{"d_model": 128, "n_head": 3, "rope_fraction": 0.25, "init_std_o": 0.0, "batch_tokens": [8192, 16384, 24576], "train_tokens": 80840000}
Each number is 128 + 24 x the weight over its row's rms, rounded and kept within 0 to 255. Layers, rows and columns count from 0. The size above them is the row's rms in percent of the matrix's.

# layer 2 MLP up, 512x128, rms 0.218, rows 200-210, columns 0-63
size [ 80 102 102  98  93 107 100  79  89 101  93]
[[116 114 123 153 121 112 143 105 148 101 132 121 131 137 107 111 116 139 143 108 145 135  94 142 131 149 121 139 112  86 112 156 100 111 111  91 167 129 154 156  86 163  74 126 148 128 145 100 124 150 122 105 102 170 135 110 158 113 103 136 157  90 165 113]
 [150 142 130 127 126 123 140 145 100 120 143  92 156 133 146 103 181 106 133 128 135 147 122 126 107 125 149 164 126 145 117  68 136 116 121 166  92 121  70 129 123 181 107 117 134 121 118 139 125 126 146 160  78 116 146  91 119 135 100 112 123 110  92 132]
 [135 131 127 120 133 110 117 122  70 132 145 114 144 133  86 119 131 109 154  96 128 137 118 133  95 145 145  97 134 104 112 126 140 159 139 106 107 145  99 157  92 157 114 105 142 126  99  97 163 144 100  92 130 129 115 146  72  93 148 160 140 157 161 108]
 [136 115  81 128  88 118 121  99 158 139 157 109 168 137 148 106 130 158  98 114 175 129 132 133 101 180 147 164 126 142 154  85 129 103 132 128 106 144  89 161  95 124 107 117 152 117 125 141  94 120 149 124 130 148  84 131 132 134 129 127 119 134 110 132]
 [122 156 109 146 145 138 113 154 137 157  95  94  98 134 146 118 167 123 151 124 140  87 124 100 123 125 115 132 128 146  97  54 111 142 131 138  93 129 116  86 135 111 135 126 111 123 118 145 112 130 143 131 148 154 127 165 109  62 150 156 152 118 162 135]
 [122  92 124 143 141 104 131 148  72 148 155  92 127 118 140 135 121 134 112 126 154 154 105  75 121 161  84 113 121 123 149 152 148 134 152 158 132 126 138 157  83 154 108 128 100 128 144 145 115 115 101 144 137 154 114 115 127 137  98 129 131 119 118 114]
 [152 121 121 129 101 150  97 111 148 113 126 103 156 109 124 151  92 146 127 116 133 142 120  64 109 154 142 152 104 154 122 145 169 171 113 163 114 193  97  80 151 132 127 125 131 133 120 119 129 107 134 149 129 176 146 136 143 128 147 133 110 132 110 149]
 [148 123 151 128 124 119 101 115 114 152 159 105 134 118 120 146 128 102  93 122 131 138 108 143 147 173  99 174 120 154 109  87 158  94 124 120 158 144 104 121 111 159  89 149 149 116 107  91 151 151 132 149  96 114 128  69 114 172 113 161  97 143 125 157]
 [151 117 126 116 145 116 136 144 155 181  95 100 142 110  77 109 135 110  87 139 166  88 120 142 135 148 138 143 155 136 113 138 157 107 137 145 134 145 116 116 156 125 145 143 157 163 137 141 134 146 172 119 118 119 108 102 106  69 126 130 148 120 152 152]
 [130 156 149 133 179 109 109 186 100 145 131 104 154 133 125 113 137 128 134 160 149 135 112 151 110  90  61 131 133 110 136 123 148 138 145 163 105 148 142 110 137 105 108 145 104 119  99  92 139 135  78 140 112 126 158 114 104 132  83 185  92 133 107 124]
 [144  95 144 129 151 112 107 195 154 106 137 148 110 109 138 142 116 128 124 168 141  64 125  90 134 158  74 112  90 131 137 134 190 120  93 146 121 122 110 154 114  86 156 111 165 118 121 141 107 149 140 123 141 139  97  83 141 108 137 134 128 133 106 150]]
# layer 2 MLP down (transposed), 512x128, rms 0.205, rows 200-209, columns 0-63
size [ 87 102 107 100  95 105  95  93  96 100]
[[ 99 124 142 143  90 148 175  91  96 185 152 133 114 163  96 141 200 158 147 139 127 131 171 152 123  56 138 114 137 103 138 127  76 111 136 104 159 106 142 147 145 132 101 140 142 153 160 105  97 137 109  93 172 119 119 148 121 138 131 122 135  97 168 111]
 [120 139 159 117 189 134 145 141  97 109 137 152  90 168 160 151 118 128 120  96 111 145 157 107 106 128 155 132 123  87 100 146 136 140  61 128 127 140 177  99 154 100 160 104 177 110 104 120 142 139  97 196 130 146 152 138 117 145 143 106 120 110 159 141]
 [105  82 135 111 177 140 160  90 126 156 133 152  97 155 143 150 133  89 176 126  99 125 155 135 116  73  94 133 124 163 132 139 102 148 116 135 129  97  87 149 142 148 111 156  88 153 168 134 159 155  89 147 133 126 114 154 136 113 109 143 152  76 132 110]
 [151 165 148  99 140  97 133 158 133 153 106 122 112 151 101 110 130  91 120 104 125  58 170 116 143  81 138 145 113 136 156 150 124 105 135 148 131 121 143 127 124 146 152 108 125 127 132 147 105 101 189 145 148 105 104 115 124 153  77  61  99 137 164  94]
 [124 153 141 152 129 141 151 145 157 154 143 112  84 147 119 104 124 100  94 116  85  98 135 128 125 162  92 175 153 132 141 147 125 100 107  98 112 124 186 127 128 121 153 115 103 128 146 136 129 146  98 154 111 150 155 126 149  81 114 122 120 142 134 132]
 [144 124 103 155 143 110 147  83 100 117 110 113 181 106 107 142 134 116  94 157 123 156 127 109 144 161 155 139 136  87 101 150  97 140 135 128 140 135 154 125 128 158 103 135 153 125 156 138 102 114 121 113 104 143 132 138 155 124  91  78 128 106 112 135]
 [154 104 173 139 117  95 109 101 153 131 148 139 159 120 173 135  69 109 108 164 118  91 123 112 131 112 114 127 133 103 175 140 102 156 124 101 116 150 134 139 124 151 156  98 118 107 145 148 117 110 158 175 138 119 127 183 137 115 158 156 142 127 134 163]
 [104  88 169 136 117 147 137  67 126 126 125 132 123 157 148 145 152 113 114 211 130 141 159 136 146 138 122 149 122 127 144 125 110 107 127 104 107 163 126 123 131 141 128 124 110 121 178 175 134 152 113 154 110 153 160 119 138 163 104 171  95 130 125  91]
 [ 80 152  94 126 108 118 145 123 131  71 118 109 131 100 102  99 139  82 136 150 127 152 142  94 134 116 121 114 162 123 160 160 143 126 128 133 131 122 118 135  96  95 146 101  94  96 163 125 126 117 160 164 131 100 108 149 149 127 103 127 147 105 148 131]
 [138 127 131 145 128 118 106 135  87 128 102 111 102 130 163 145 159 129 138 149 128 190 161 143 126 146 100 196 126 137 158 136 148 113 138 115 150 118 128 140 142 116 126 134 138 101 115 158 117 101 116 154 116 112 149 155 118 145 144 141 110 141 121 138]]